Each number is 128 + 32 x the weight over its row's rms, rounded and kept within 0 to 255. Layers, rows and columns count from 0. Numbers have three digits each. The size before them is the row's rms in percent of the matrix's.

# layer 2 MLP down (transposed), 2816x704, rms 0.053, rows 334-412, columns 440-527
100:106136141104154088133141183187109087102108137136116154166077067111135098158132140158143093108155114159132182144142121147074187081183140128107166136109127132140084143111125110148086142117128120140137147152109131174107198103088149186106145145090152154138137137152181
106:155122064083122114141105151116138111117190151083137116140056132133142173146107125112155161115138142124148132255089132119147131091151126093161110154095114099081170111097168091178120140125086206114135031133095159153112111151146124165127167120123100132105110105123109
104:153127129130105089134171119094107166141115102136156089142100137140123142143133161138092156142125096152134094136171097157136115145191129161108198133112082140129132146085155211116149137115094136068108139156161147158065128155122164114126128142118121126087094091114095
093:068078108116169154131116120140120132120136164119116122177158149111143167089147130104165142109168095109133146119161059146116139119123197125107128101166137161116070125168144144153219079161127109159149121134138127112133164127121153120103145161096126124098145131156139
101:134128140109150080149142172152135164136105090133165176164110093114147070122130126123128226136179125152154132125127136160115082149115123132182126128098135110159108091130093157118113136098069113116116162115161069146131084086117144149171094149127147119120201120123121
099:155106117120121161083120130136168159066120144137107124140076142103153154181091150067156155106119111100128186125072144139068109114087118143143140119101158084176198073161078165147101054147168104187171118111115129117147107121185138088137177144129128101103184125113108
114:155178156157105112141151135075201110180084106122093130125120129128163123145153106108084154161084152141049087125117200179100117089158084122129136148080148092106197100095119112165121073180178218165103168122145112087102078136130098127146112153152129114174067159110126
102:177170135174147126146152166129091133170142144125162094161130078148152090154130164123122157110120069076133127156115174143136099111128121115118132145192190137144077117126106128143108123089101139137152101167093150107090132140101108124096095153093108146158099137139125
103:083100085155134099184112130089122136113156111141129149141096146096117140104134078151122139190120093127141104076071144157204110129108136141077209150140181100092148138080097083103176174096064128132174175193187093137098145147126140159190109161148140114192119168152126
099:143196141098139179125084148099152122152144191139046058117140077207080120112123122119121152126134102124155115127160059152090136118080129110186112102141137135111093155129094148151114074162148151134112160121108101145129118074107090094094087176112139148126185171194159
103:132131209210109130132073115091086130078208098092153149138154158107116126153122157154115144161126153161147153123165158139107139159144137082114134118090172162143153103139160145121087137161123099072106085115075155083144107137111164133129123144136103123064093106133136
095:091121093114193157114128166134137113113144104129113084098107126152097133143129102112088111181081110158095069180093114130137138139077059134115134127118141106129125055111133133096131148082154134156097157039071140114128074056123143200179144138168105128103110139165136
107:128113134101137118163151145098090173102126133103087145162093078087144141172076159103166123135132165112088063134145118141148132060138169122108154134117126146155127161138081152173147099142062095141098084104141097168126136149117101109114195146175158106118119109195061
116:106091122165157089140144140154091134100078148185211141108167146122072137118113107149135119089079111094122154154127136176104082082135101136179180135072083182127100080134102109112088147100162125147204183120025155104113136124075115144135079050167115156129089094063159
102:067133122125111106126140099135107119108118136110156161154171215097176191088119108060087153135159117151154139126148128132128147136109131127144092155160136154121128115143163099121135097151102167184138127134084130124157149128106183116125188108074064122084089128127161
100:160090172172135115110146111119094178191068095157173090052165135122153148176124129147102138062167156145102038153167058096154158159167104088125086099101106112156103109139116151140156160121157196111160167168077134129145124144088119220139100126096138131109092116127159
102:180119149147151133182119095107139142133118139153144145134119141138163094098111076157136167194077117137147141141147124084118156157145080071124125114183058109081200149124102137157122142186095122074084146103072144104130085136125186180123100074149148106178181144168085
097:078133110099156120143138156090091162112114131114136110128132150175098103161103180150117101191096126076138096073133069137116119139073165025144063099116160140107115086117145082154142165124105178161093181080171104151165155161143185126182113118067147134157124215130125
100:168108132157109153186065121138052121152150152105164162076163084103128168148114148115238114092157121078123120096133146107123111095148116116100180131117142148123141152133120162156091128118157129128125115174097208092133086156113171071097127137094145161132167134166052
109:061092118136164130079128174139144175129163148164063148181115159155169082122132160159078153168216119132148164121129124113166118133129080138085097088132123150143083109046083160102104155193096134092186096127163103139113086123124133152121131096142128099143148091189128
102:135168172097108106100162101085111095064176079130073099124155166137133108093164069160117155186126118123126144147133140183156106084123121147153106134193129178181153150128130155131102080184129125117106109166135149140129099162171155103134205090129111134129159122151162
107:197182146157129128141135082104130064165072136092152105122147163056115132128167121112092099079086159121103187118156142150056086160120137170183154099137101116164068073144136119094164153073117092097200113183156164153097126104126115143145191133180127107100129080086092
100:104187042159145143127173152182152148064135101144142159072110095157170153094135179143169104118151152131140113141175075115132115152119087142102129088139121107148149137098143093162120127127095150139160164191115069092187151114080094192144060093130136130148104157103080
093:102188123148160153161100076109115112096104153161154158137177112121108143146197140124150123127113134125085110192118107087135090113115193137174128176159118141098133154120108109118118119092114148117145129123105123108145193095139130134158115136134144090053105027151122
098:164145128120204124164079081114071142161183115071130139198169145158061153184100199098145109102141204184156139155103107077139111089098102104100073137134094131096139136109145089136049188140121140150116106146088196115084084162094102130103101089107142163065128195122098
094:167194159128140136132170069164074124164122148119103094164100088139124201075180115127155170157132091151173129172120110149126166061139120159132150127119106103070111128177180158140132135114077150124113164097125126165128170139100115104076151144104132134099159120120165
100:115107125119177186164158133110139163106138118134099153140157155176105081125069107141199093135171119120124157097140155178164095097010144134156113133118116143102072128102143106098145070119143172139138174073142139076131119144067081138103169135117188148049116142090112
094:102096046184113117078144129115123134118097047158089127129136109108147086091138168156132088189096150065133063109123148140117149170186177178106093163158086118105060128171104141109116134147129152124142091124106158120225120119197159073165156120131154151077149148173139
105:130171149151144141101117136108104133140127070136148176077108146091109120092101166158203143157140112143184194158136151144107175114087125149140108086108170161137068153129145113177125107093076148129169124160158084150104122112094149153059100136095141155214096182168202
098:129109145099116136119099124133080100067063101089145186169123139169076100110131123159118122111102095134137168170144199145005107092127199129182135158153135079123093120144149143132098126153191158129097142154173184132113183110098094119102029191155190064127206134067110
102:162114110077150117153134138137098134138166154114124122199113113112213058176182179102144155183166090170154101141177097144075165173119172106111046138158125140145157156144073091138157177158090161076102141120129186121132132144076115112115103130106185099155069165146095
100:125164210098152144077145184140154132111122122111140096159137102173082073119093167150150112174108102161101189093115068130135132067132136154138120121110139179178120137193131092131123133165140099158146176140106151145165127141124118173170167131095100105134125110117124
096:177092118211132139124128137191163134115104147115106125145134111159151139160080149144131138143118088071161110092126164114125140152171134147112129191098172083103108125095143122184146137122110126150140117147138141087113101135113233133087087154105174150066091108013123
099:128163167130099117127102115161128132136084216095160156123098109158113138116120092152141187161100076142125076101158147154099193139129161132105121118133134135150105140055153095168094121094092114154158118129059146163145120106137165148115148121086087171149169140114111
092:119137097110145153175096088133163104153197128087145150053168129118138105110172186104155138142112111151132184116135102148126175126087156136078100115059093144120069121109215161108096132121041083112157162153067052130145133118147190027151147077095102129108139149114148
104:140106132170047107144123149079181088161112104115119166128093150074114140101174144107102089140125132105134122157102050085091105120164127161127141154068106115141108104144152163165150150139098155135150059147163130114149167184151110110128077134093167119152117165088154
094:152111116127161163141083128117131145101152159161099153081122109132176176120117111108191129155110091132092146115181101197168181153115124122159149085084149076088132178119130118176174132125136088117145130137115109164153151113144125106081133113089176102141127109147176
106:170114114114221108151112058158136151106163129107167114154192118185153154146141139125177143104143135127081157152120132161170175107096064108117157138167113129120176148143139167094137148119104102101096109137110115126124097101138190156118125128070129126120134106118142
103:079161126055159200126166131126144114150160143123113142181078134110130139111072102097090116130069123136133142096126120120171161078098105120154182191161110130151134121090130152164127126113173081109101127154113108072139119093138122083147152133066133085178137079109097
089:119070147133149150135157090096085153168092090083152079086139119142069179139055121091111152209146085139130139144145104138124122137108130136150117146105192082163120083083089103164141161128104130121130054154093147085108143160147140100140130123167139147125133116123126
106:108084104080181167189111093137114122133199165072124171180152086156103110109131157119150098120197167058125147138148177113185086093088101126133148148092107149144123084093131190177195127108168135092146138158103153105132107141115151137134172108080125058108085073141062
102:116128149093142199117081139157132166164127113144170150105169097102102122120122126145104146098144154184186127163109102135113171137094110098109101103124117187135098123163118107133184180075077121178145151136117155061148116135142124139094108089117090120123120089119081
094:165146144169150100177169091083135121099140131191137073195121127130080086156192149145172134171116104167083202168133209155097139181087186115130140161109084128197171139105182149179147146166137129112108201156145131133111162141079123215117101104157129148131176140101143
096:115064147086144153145071077164088140134123169160125129088160142080141128185084171066163150167162095138063133099197133149110098143106112146122136156138098105172098128115110126104127141101134105149096143103069166135165138136113131142142144102148154183143149108123173
097:071168132159126102138105133104101114140125110155118103145165101199141117135168103120088086145138129097090105119200101126156131089147120145092099141123144145138137121156140195193042130174152112146154119151097098156197131181114114155134114189117160155081163184158155
096:092139098173119093152190051057116140058169099116110093080156146085098137122171110126113102119064128207184115189169114134117127096131115125131125149200151160085124150114120123160153156142234145119151133169146195050086107147109145126170164176119131071173162118167160
106:154131078100088152171132190103155085150112132145087149102173106113139099149079104056095139175025150149113108172128094146197143160161146098117072110141114100113094145113165143102125135124167169149125150098170145172112125163112142141131122149085184117140151113102142
098:130115114135163093118188109130148132096092042142077147115195096147123146179096157092103170167151141068119126171158133131178149106158223103119145184126154137141119122135098181124131149132174107106089134114105117080118140107123102144157161152131145128125070106105106
100:122135138095196117080138097129126070109115112128149134116135146066110128103144112120103124202063100115106114112134105138155156157105140135116080107144121079117216108172084134146064105117148142134140093169119142184149087097125149099139193144162164077123139050156157
097:119110111131108166103125057086069093137143144166101138089095139111176163128111108141124107134153094127089175093128148101122161188118119155158103117093104088103131176155169176159132178102138142111102171110156140123204160092184128095192118144109111085085120138158123
104:097105135107129099172208155087112107100118157180051193134145068137108108098082162133131172100140085137151111145137159111167161149138168132074098150127147129063099154155149077105140154169110110054090155185124104115152141128158195084155077153119139088153095119155158
110:105162131136096133170155164133138121123139161112055111112122138087089154123091126107137077129054157059095071153136147077195135127120133140131144140158141143070051092179129104150136159196111131190167143103086149156152144137100163125124123128134111104103190163116093
093:150115155103190075128138206147122110136143072155135095174098119098129139187155111138215154147105092168146114140101127110156130169135159128131113104142103149152143113107126200093078124037085132144148102128159117088112083105128149163091108108107138090033135122105147
101:154072147191092143106161115141112101118170065172173071192100141143136172143144086147172144148130132131131160122140141140167102125064126158098178139153151113110155119110149191150107188139159117156150129114123100155141165029160143131128091123155090169117068090067180
094:114113137092112131164116133213081145127160132109087167149111098118097152139106098150200116110126146161173107209165108090089168160143156079062120127144117202114113123145177142094144107087195150123106081070117168122095159148120129125130111110109150146069110124133118
092:058154175102098114165145119143082113154191118160130151116115127174125170155143122166084105149147112163085134103155167062178108117185165093114188098115019102132116126150127131076193110157095153089160122100158165134110135141184152115091111115163087146086096132139113
095:093141071121171135122129114148092097144183139115130143163147100173178137159087170078145069194131130088089099129106066085119074137088167096184078156148126165065105190190068152064155135168043130105194129186138089153170141102158129137115158161086124129130208142132074
110:091096142185089183150118086136086121099120151135123183147112106162142087155136116145178114100155142150068195090137095120151165086112125083137101126073106111184147091162068121092117149153101110092192140117108084114186189141140087114189133160137111179105149115086119
092:122154089118164069122179146152070187126130094112136106114128108121099161186118144128087118118099141100120150116154089100119159130132169088187058112088070236013143172131133103066096153092102133137098156027091080106123114112135081125073066138128067153135147132112133
099:095105112138117101142187153156091117085190096142102094094155083129137177172145108125116153080136157141135135215130169124137126096147150154090067135081151176075135081122074102101090165119113154159149101121123091099098086145199154152120161143181143100168125107128054
099:148102142140067127169136128155091152134098096108142139091157150148073098101112040128158149116122177093156119114126102147146129194102109125162173121116142069135094144136119148185125208140108126173119120085173094080097176116177105173151114137174087127161123151146074
098:152095140140138120135123081134098163066128139153133173136135117132143123121164125119102099058159065121181100129147173119160144163160130078101100127074074128112117086127150152127124067111110108132119122110114130110120144094142129136139095082146111123117103142120163
098:149101161086153118139178190130138147187127140153082146160132117155118162092168159161170184137110064152125191117119142169171194131092139131168084107135164134168092150157057175102156117146132165144120126113139132126095126111115109121157128094077110118144180173094127
097:148126135129077115152173092097116090108124085042082070130118077138103065169109090115183183081167100128105128141154107149106116153134129157174139124178174157127148131156100155146126133131130112098173147176148128113062088105118190106112089106092126104171148166130143
101:139155125082094094160192181157145118100123117114020112138157139137146142152166154155146165111162085159180172165165155081133125114137150100144165102090115160106170185159105049127150150142114147170158181146137164165134109180079103120085152121081108127084166141095121
099:139097130095143143137093093086118144102156148150120105159171132145144125145109153108097156140137134158142104108121099099166087170103105081178109163165149142172079173125127106087124154171161106188101119103138146074116131098147185058122126111186176119105113142059132
102:055141131120182117083165202057190141137122110079087087121138161131103123154106125178187148133060178137130102098132182135107203152117064135112148102124102096126145166091139091106117103157156135083077127126108161077111061130115111167125074156118083136192125152132118
095:150120158113118095148130096088138141120131058166159145109153209123187108099067165128137148175172121130183160113137120138102165151083168105134125123153157089088121181124160110129115101147152145208113140057122070089133146087138159085109169127160106162193056130088135
095:119123074185114099131115122169134159081076179096142112078185175115164130132145107174110139151099153132116078129112162136126157121086143158128163069119153125096124124120139124153141138158165114136155132115092157129110117145104095122090096048095149147077090200119114
098:131080140121124192073118136086094145103075171131066091144171159099145147125108121091092121082177128124143147070102136121121105070147111124099143107142142138122128135178134119071128108138075158157200162097117113123178130128151119124128129134088093143163134091145035
100:063059109228120179129127151125134136078123130144148144118116057080145128182124117175158088125130147133149157093111149146072083138162129152139113061117038164111141139099171106122156139098122119142146160113128141176125113152059146144117111155111093157104099136162185
099:129124067137126123131136161172109123083155164131093143143127126132141123120116124133173183158085152145156101128116131101162125110184140181169093123141049166091063111155130147093148155182170134138161142168168166071097046137059108118179109079077085139079099125136056
081:137180160102104090135144127155125146149118106173131100141119161107158165060099141155134140133188162111128136180098204115124125065077170134170114107183121098112173180114164140055115129094098144128143163047101085092169194064198103088102166093156147127132099111129147
104:140154131106178110155147085136136136109137112135080150157119094120125076178169134106142170117137088139140116117130093158173098107071154117162124140163151125096088106121115110158115158099134083048113110162070128131162103105136201131154180097097092144097188075137132
091:143065126112107150130094066130121136145186118084219128129116106171131064137153117137165124178142149179138075148123126107156111129140091123079143080090081122069166113082110189098134125142162237126187124135108081172152130126066176107123145161088163133118094124096129
100:138133152088107120137114149146127117062124123147096122108093138118121149107137083157145180091145148174110114141168062115086150092112077109152109070089141124122149125093082131083156189126208094148146083085090108171127110115173109139127151154169151100154156123136109
088:088177133136085070161063087087073109152110105180147132113131110118129079125136130066150120133117139144101142190095156149164171117110113153109119111151072106094107159113146135145093078146172129115175149108158159056194131177064143106118155109157110150133110149070116
095:118149107137125134086098032094162101130112094104174152180149162120128139145112107183143141119100174152199126112119129113103128147101120146077108129126074139125113095151124041121147109118148072121118119111114126122126148119144139178074159120127131159094101163141200
093:106102157115171150144196083177139155123091150141127115102100139155185153184120196118133102146150101149130105124143034128102126127092108151130106137153165161165175180120126054128127090152147132107135125093090121111147171091107105097098179107164079126160084077092170
# layer 2 MLP up, 2816x704, rms 0.103, rows 335-413, columns 440-527
108:153065124117120154155102116120145097089087084189080090154144151129095161125160134096135137106093127211134195135109097115048197123117162086124107137177168049175154095119169169139158098110122077130076155050113141122135110108113136109130152117147070154041130099131145
099:170141122135131183124136101090101107138163110090116088127128166130123119090160127071119147131081119118117102100117124107084149183170140148133096117128113094136101100140096107152131144082116150113101116104092106123105218159111149114133061187143118135187116167146082
099:124086128116114080088117098136095146130153163114115122107135096157107144105143104150104178192119143132041109134114128143158104173105130167145090094155109127106126143162121146161107133181140139129114151180179139145178140135094087130169101158157138090165181198100120
108:137180153128139193073174132094095116085162127158114111153096153098151123088150113097148089105115130152081125038133150194106121157123137130157190076177171069154117121177135123115095117166169174151142130074163122071122104086110158156078121144148140121063150160070117
102:174158196175085152123174165099070131114153170131125162178110144102130133067170118102135112124119100164151126121084057086088193142094105086023091122144186113107159165116151136147098104070106076168138159127148145158110129081098118134184081159173191146172090094155122
112:153135068128156171110072114141060154144107132108091119185138140183134125145176139150072140134107125121103082124153121104083198132135140136130100071182127138106155121114134143107131121057167073089131138078090158127122126090084160176114160088132086059067118126104146
093:079129142103127075153116105061130121096178137140146078140155158093160154164133118134151174228053137118115161084184131146162101199122102110191133131121090161181201150032040110135150140164101125110123177136077123124164060125130091126190115106154144103109103140107151
103:136049033081111126171118113155121159108180117152141137125140143163099132150098175107100106165177144129126068111096197078097153116054087105095156164203069105085110140163202111125158095149086175051152119126152159102136125113114095085116142093109156123116150034135122
098:181127135157095108177113147161123144089139117198143154125094187121102123125150109172149122103119086106155065138097130127119127134217125046156147144165152112140018106131149131113158200101127097155187094166132087125130118174067146155142128112164095182100129136120130
094:113135115145177138136121163217179146140142135148122125147124081077106199157110067136100064100097110100060063119103083120142138164116104138112123143109173141115180092071115112097117122200076131130200130117121126173065086106118175131148171126074073104062120152124163
096:095144123154094115113149100165136098152148128130088147142137089099090083179169191114108120132101112133155157156164106120085135136141122177096087122115109123159063140107084123127134124172173127155159173115166116076151122190188159090132104210088117164132223116136035
103:067101138126063144149119106097141128155132076091113132170125066027086135103117088214117094048095134114144075142186087159059060123111113091080110102128103105148128103103147109138133124138078081139173116169105156155145130167175146119172134138097164148126118132064151
116:170119181131126182088113136097077154065128118108122152132164103128139085084140182168125097113105166110086108152161095115078148043078155132067147094108109152167115120114177120119097147159105133192093096080085159158122112145125092078196123149157130169125072112155180
102:097081166122119146158168131165162102062125199167145121074086134154136126138124164118091099135158179139103064133123119100117124020137145057126142093134111153166161142057158152187125121111161146149156091119128150219160144115135076082105139102135147135137122155156128
097:108107159112109105156163150161177094136159170112144167085214123084115164162157130113146074101109099126096030136110130095090104182121107162186089152153164104094160175128156156163122093148067121108129154107072141144054099096101111157133142137217090080149071116114113
096:086081160219186114071169132111162086134108128145154157114144134121119102147084108050115131115134113167174129169123185089108071160141141133046054140085122190104103111117177086112175170162114122092087133136149113145125149149085144073089090127146126107099077167092173
096:135121185164151172133111111094106107117087150139141096117101070108103199160135096087120111151097164121122121067171097098095141117138138115240129170165160097124151104060119171106143087138162096134159141121152165118167130143095141088113172076169150137131147133113133
093:129187114187123139128121192117122084161073151096161162147108153140079078128132142158071131130104168100102115150155103156093207160140067110142099124161126152135060147117154095130188084121114073147112140153125142138210152092110152044129139108117076165110177155069115
105:129117116097183160118076142119157091157158134175156100152085117123200142097160153117110140146079168107125175123134142137129113144167072133113130101185122116102148133129164117107149100104161159198106112108052149128085083126143147131116112105136148097105140121106164
103:151155190122158133135113129185166105130113179090146154098153132140129130059149116155154138146122097158110106149046112140117113176158106130124115182088133130172143096098107125128121121125101161133101112115136076112156078129154170172128130155145097115101085154194146
103:136088094078140075124167229100171079155128160169114137153130113160148129165156153130145075124094179091127099148134147117122157150055122120123095094137096068133181112125097143144109103154125054109143098157177084124100139147135198141106057107154117102142169087149186
102:167091112147134089193106175139134135162144085095074108092135120110124141159126140164062163048206186182202107143085083107097150126140123098142094142087122096188086127134127153158146115153114067110061130080146152152126121165085132119130232155160108111113128127123158
094:117123147112189160129120133137089177140116057127181051035100112101199066100081093142131163148102177159137117116144059163131083098127130091163129134120095155140123144157096185174117103168152121146179204118140154120119115164122189137128118156127123127072113146174198
099:142109130167164188143140073099140130184109124131070142119131118089151101119064076149165102115159135175173155142143121144143058138136115107144110161180123100143206137083124154184133141164122154164113160102145130107152123141122120161151112132142115173167162091086164
095:175148120082188123145141140103170149039184138111152166134092168112140091156174135140119196086102103066038132175068121113136117141165126148165118098173114149122116163150121172092076109091139109085129142120150133136180165105139080108142062141092090174132068102182088
105:120199104124112110070111122083133112124151067165146043091138140087128167152130091130189104127125120112109126072180094090124061061143079120127122150118160084089151108124196141121109143137153090112144120077153126175131116097098148136102158157078147088142151127145102
100:177187224117139169131129191106134145111083156117140127158045172096165145149135104132139136101134060179108066098148140146152117120095111116145156159097123209084173055168133053151177126132163118087105120113138131170129090144130087126095148131157115049151070093139110
106:155117173119053146150096216120134148101138170057131092132139147079152172084135099113062151118178092118175148115149094160100098157145135164166134135116157115118082070135130070126168144124182153142107125072116130141135141143163170077146141119094110185087110066176080
101:104143118160109107127125089136156176187131151126076107123152102079171138083120123080097120180063106090119097089131075095081137124147143088145127089184141110116132085166104117138120118105069159151147119112119115193136135144150152068096137136117111165155116158140139
102:184162112145127123174143087110126162140148175145171161089049133151155128126121150158174119102098190126152122111113130072175115130175160110131115099140076133111132127172143110124094117128111162156156119093144106208122050159185126146090139133154140137073120087097126
102:137143191179046077199155121157156140069136134145126141145030166135092157166131139087116198108143091129085105106158107102134157187157124099121109082163213081152130104182166122144150127180099124131135072184115101161082125147106116115140111132103158171137114191140123
097:142189102143092146115142160138126145128123186150102128183157091165101145138157141086125147028084123153085101142159159155127136138133112140094132055170136062115115145170210144096083116135077112169130148087120100156147119145104102108120200158149140146145107135133125
099:170143137181146153063111134078192080150154110114075131169098127132047094083137131105112101100125197107148084171066126146101179159100118152136143139151161192167097136101099159093131089126123111150131158160077174092132139152142087128102132153136136136111091163163107
096:118138155136123066110159152092134128201133153098080081072052131170120144084144075071114132130153075161144188083180144170088131052109102093115067124160158079115120126114132091094150135121124126089131159170093123181170096104144132126145134136115138172075134065074182
106:113143149116139130152165075122131207114132086107101139136103096154132138022148121079096154117195099129132100109124142121151093122157171149172172174165146153121127094094057114119132094128135148069171099121143107166173112083171140112136122167134135144101103078117112
094:197185131169196126147089121124108160070181137090109143190127108128103058097106144149094077107083191062105120125151166174122101154163123137114078112113122153142089163140094097087139099088132146096108160095088104155173150090144153172095127103121099181150134133121088
103:165060140154141085122134107150138136152173160075170091136190089104099134191158112129077159126113110174168196147145141120063138122124172073154131165076166108152118134178123105136116080103123115081122177082134171152089094094156197143095178165183158168122120082081140
105:173116116127162200052158219193180143116150144119165122166132096184160139122125167135085129145159139129088107157165185122161108077118104117142142109118155069118150081122128144151109149140125129182136102126185172164114120142150084156076100141145133150123172158084128
081:126147123149178106094091147146079126128206204172110120123144147192101101128158111149080153087151156148132100110151142143137147099171162131074114093146129113109111131169168135092083102157136098158109178158101142195109149060063061110120149116126154100206068110109139
105:129165118098087119115142131150116136137104147149096113118127156174067126109139146112104108162151094068151202093123142125164139134146106132116094157159173125109103132096139097158150165224122118137146104144113082099061144080133189088078130117111174066072071111104111
106:149128051102166101130167146115137197170108182131083145106130089127125151210120174098117078104108055100143181095101099093188128131110077163096163115119132122109123147071113123111114092134141127156165123074108128153135097117181174143116142151099068114150151098129121
098:100158146061161134120121111162113133169152102174093117148103126126157180130109074141088146114124153115112124140118067148210086151156196121103079138133154111131187155129123097096178054098139117138124177123129104159164100097112090152162160124133074182204171076171151
094:131145070125189152140155137135154133160134042102104131160187103104129138146139118103085151091140085154177172072143105152101164173114090151145123106074135144137140143157184137137132123138130172126086113102174135177126119132078128133129143147119057120040152129074057
100:139155112077102149089115122141127078085113148062172132120077090168106139139081140171144139128083147093101190110157093167186153172111136109136149155221133147101084115123145130076104157150128084163184136182159150143229110113178143132199004137145112132142091094105158
099:138155110160112137112167108143160161147111167159121132077159133186143134128094162151150100134142136127081136112144086140124100095166072040149103180147158164120188121102168122149099142087106189140118126082084145104092168136068073197162140082183113080122151147139155
103:187148134139123118118125119160170143104086133093164144138107110064105074130104155060098121079122138089099125194159092137134128129153139174166113149100132143106108128126120075122148175113119130113104159092159129166060139189084137140114174113123160119099166185124179
102:138094123125108093110135117146165201131122150109083147095124082147099131135152109123105132103167103092151163114150109167099116186097091148102139079106175149136154132093145084125153107119142141154115085123179167142098077072113112126117122125136133187122122096143082
101:169169099091145137111141125103140121094081098165174081136148058112167136158106113087091090168128128136198162127162142059118110127087141130178121153142095104137104121148114115114141118145102075185148135160093078097045199105082158134126085160231106080107167093153131
098:130130162130165140115115091132121127138181135115172097105149134151112087208086111149073149105144130161091137148107103135100159140095094052150131150124102090093120140141094157137128125148069109115124076110106120123143179127111060122113084173150120182132097137133082
103:104153141116099134084145133161150124105167170172113161165045136106162173090147105105091205146053161150144133131108143153089159165109184081134125164129123134118104082136118131063092156059158118169130159080108146157134139102136103091148139076124130099069135087135128
108:110147147157105126187156136089138150118084156102156160122197180069085074091143159139081137075114158118112132132123140198100150165139090168137138141080177123130145132115111096147157121172091128147114085112066200123068163089091140123119095108094125167173169157131130
092:130159080155074124193158108131157122017125115142123083146121116100098097147153110086080182120132146106184203160095093138080116069148102124098139140172117191102077137134122116139107130088163078041120136198117111105086085094081139108097131129141124173107122104146176
104:109120138119193113055171082126151068105116166145149156210102083153146150144129113161148152086166164076152070139176149140102135114147089149157104104161089145159151138151151164069113173185100173130087145155107061092165146170116156120096096123122102074107194133133152
093:173140111125094168136129162074159149130096099142152119111129129121170076071166156077101102105153153135236138149100176171133150129137084077145121140075139042115098158035173188105143161105127104160130110149197098169171102183142103096174085087183130152127109135116202
093:122106112143097144117137137203102184148114128160144110144074075134144163056149141072141125136106133127120139173124107098159146084110100109148092108167067116097129120177113113091128163138146196102080133165145137150047154093163166102130212101178088092154128121147154
096:059112140169094113128094119150148170118102072054121125165116127093111088159079075095114064085181186132082181119115197129080171114126128124096155119164110108146091156170110096128112119114166106132138141148184163115128150096144070101128123164165146137104073121145154
105:146073151164162055068152169156075085212146115109102139169164142116140109120135146171059113104113058207183093157124163089130156130092147095137155116062194120134164171170076128110146120150137054082092104158094154114092102133127122127145096117090121098113151132118154
093:074103167071113136114105133156184101133127130130133147072113107151146107126143122127098157124135085117083096120165183109136158093096130075088132110135135112126122098161098153090114103100088160136137104184130147147162123155110165164146119145164092141186076116101123
099:082047114140112158145184088137171131142156134136051145165090129134211127097110169111147158146140116071202150118099127155179093124099141176159093106167150082170121150140136178097192162106139124147097093158149124138205163128102082139140148094179124123144135089150084
097:122147170161141146107085180151114094104143114076165096159108060173137105131154217105192153081143157177104111182115138130150163134111094187178163090131116100133091136104085132092112131131072194152104127092141083108104197146132111153130111108115087102135114128156112
095:102116123104149218158099147134112116128119121168119121132095155078075093111116147163189130122089074072099097186202123171080151156100164081138108080124141128120144162100146121156138136078131165160133137129132141123178189160085030065126142146144157152132168114132097
095:150136129163143094073095162178129164117117084208141121188099060137144176142154117136143185157066121130093163145090157181170104123090102051128146143138114098063085105078148136050124143119157116167097165085090183128059103187166165148128103112130179147164106118134119
094:142139127166103132106143114121159159097112131131094136103176122104090190144129133126136089097151170145067144145182131130126162161146157151085054127113087153103114147128090085126095118176092068120133112031131075160103158075125144154118131172078125225129084111203129
098:090119196162144104103113171138129199145187152096085122101122120122108163154085117158137121136174121131075099114128140106147088114085144182118131110097079186112152083173081144181134148111142124125133126144171156115126160135171087128165225093181126097136132113085173
107:147052077132193097178112135160093169131128157134181148181136151100158114034128096153145146185126194094117154134136139189128098125127065154173118137074130114140167116070096153104088098136079149107153102165094127152097075108071148121141136189100088088178114088172140
093:189101166139062175084118144149133137091099132122097139175158086134087190167145136081122119187144077119110153076094071144168054101097152059168135147141142183142103093134137100126104168131138111155134101128121151157162127176168142146158164120151177160085135145133157
091:118133102131151156107116148166101110130187176120143129163125118172114126162153093087074160143128122156099077184114144109168132169153127169090149119093130170127139120138167187145121143160092096083156157165117173157152081150129087172131110127075142114092116140186205
095:174114180091138095105117108137113141182157127126188148139190145129123079099135162114115118134154121171096175118119094150175157105061119098103097111169116087110166117185118088138123193163134178128168116128123133154145121157169198139100099138119150103080138094097146
098:113157180104096117091081130161141165174126112111119165073106111131176092139105157085170125143091133106127093104078109136163168065123125118112140191087151096100122108096141160207144115137156103164077166109150083131115143088114155123206116109150152098094126077053148
101:117186242098141083115166139138105036118109177154149111168197136143107096156113113096106069129112140100130154135117140160174153051089092139116165105121143111126136098144127116149087096198159072124168118088142164144143127113164109099134167114110092132070175121101096
101:117116128147138141140203165163120140141170129094089074066141097102115196109109174109162073118156104081151126162082116174141174182139090139158142156114164172104105078165069135102111092092138163114102195109114118054149172087098138140096105214151097085163120068120172
085:135059204101106147132086162111141182163075120081079099154169165083121066123141126109133112107139157114097143104137177127171141131101097073075138107152144195094129106079137102095079111121084119124116086095108178116135114207101113130107112111088064152163092141145080
100:135149169055073165101148124095180080144108101116158168122076118117144134149109176150117123188161122115126162066173126118090101144141133151103171198095150108151153169148140121169102202180123132127173194184086167128099083087068073172126140176182137097180093095133177
090:059139138194170108110141111062065114081148118143101112084144131103127123141092145138098072099145115144111141098138137133092126124119087101105100140160098119197090104091116175113160145149142046124169121192148113090099107125131157132217120127109159095135194124166106
101:105116150123093113103095133145117167127083131082115135166179117136131062124113157119142106087186163169137174102036200171098139115152059085156173188072140102107229123137052087097127132140167092093122111119156116172133181126132153119141138093119131116111149143071156
084:132184200182127132138025099143166125104129203170179132139111108077084173163104095139111153153094169120161175113140102120155104111105144082197146124107169126123165113148113112153148135152097145115129120093130092110128105137104156173157137092061138153105119137172150
098:155179146150176069130123146090081105144153093100116150117087163142112164164138117186084061144130143123044101105139112153124136157110126098167153141124115158148106074130127142093123116126087201122153104109080102087109074169126112032147135122094098065164158090127180
100:117168119090114111139124123077157163147118150161121158164137097128083165117128131126160136127063121109105152109107086135130138119120149128083076098058172160082073137148119133140163142116121190086113147165105116097142078140171105148138094086081096134142123189211139
103:162130040105118064118146135129112168136092128140054088180151119116126142133108112171119097120143136111125080178096131132143104113177145148128149113163092138145116124093133127083087103164172099129140075093116106154148177111200150121130125199172153141151152169121090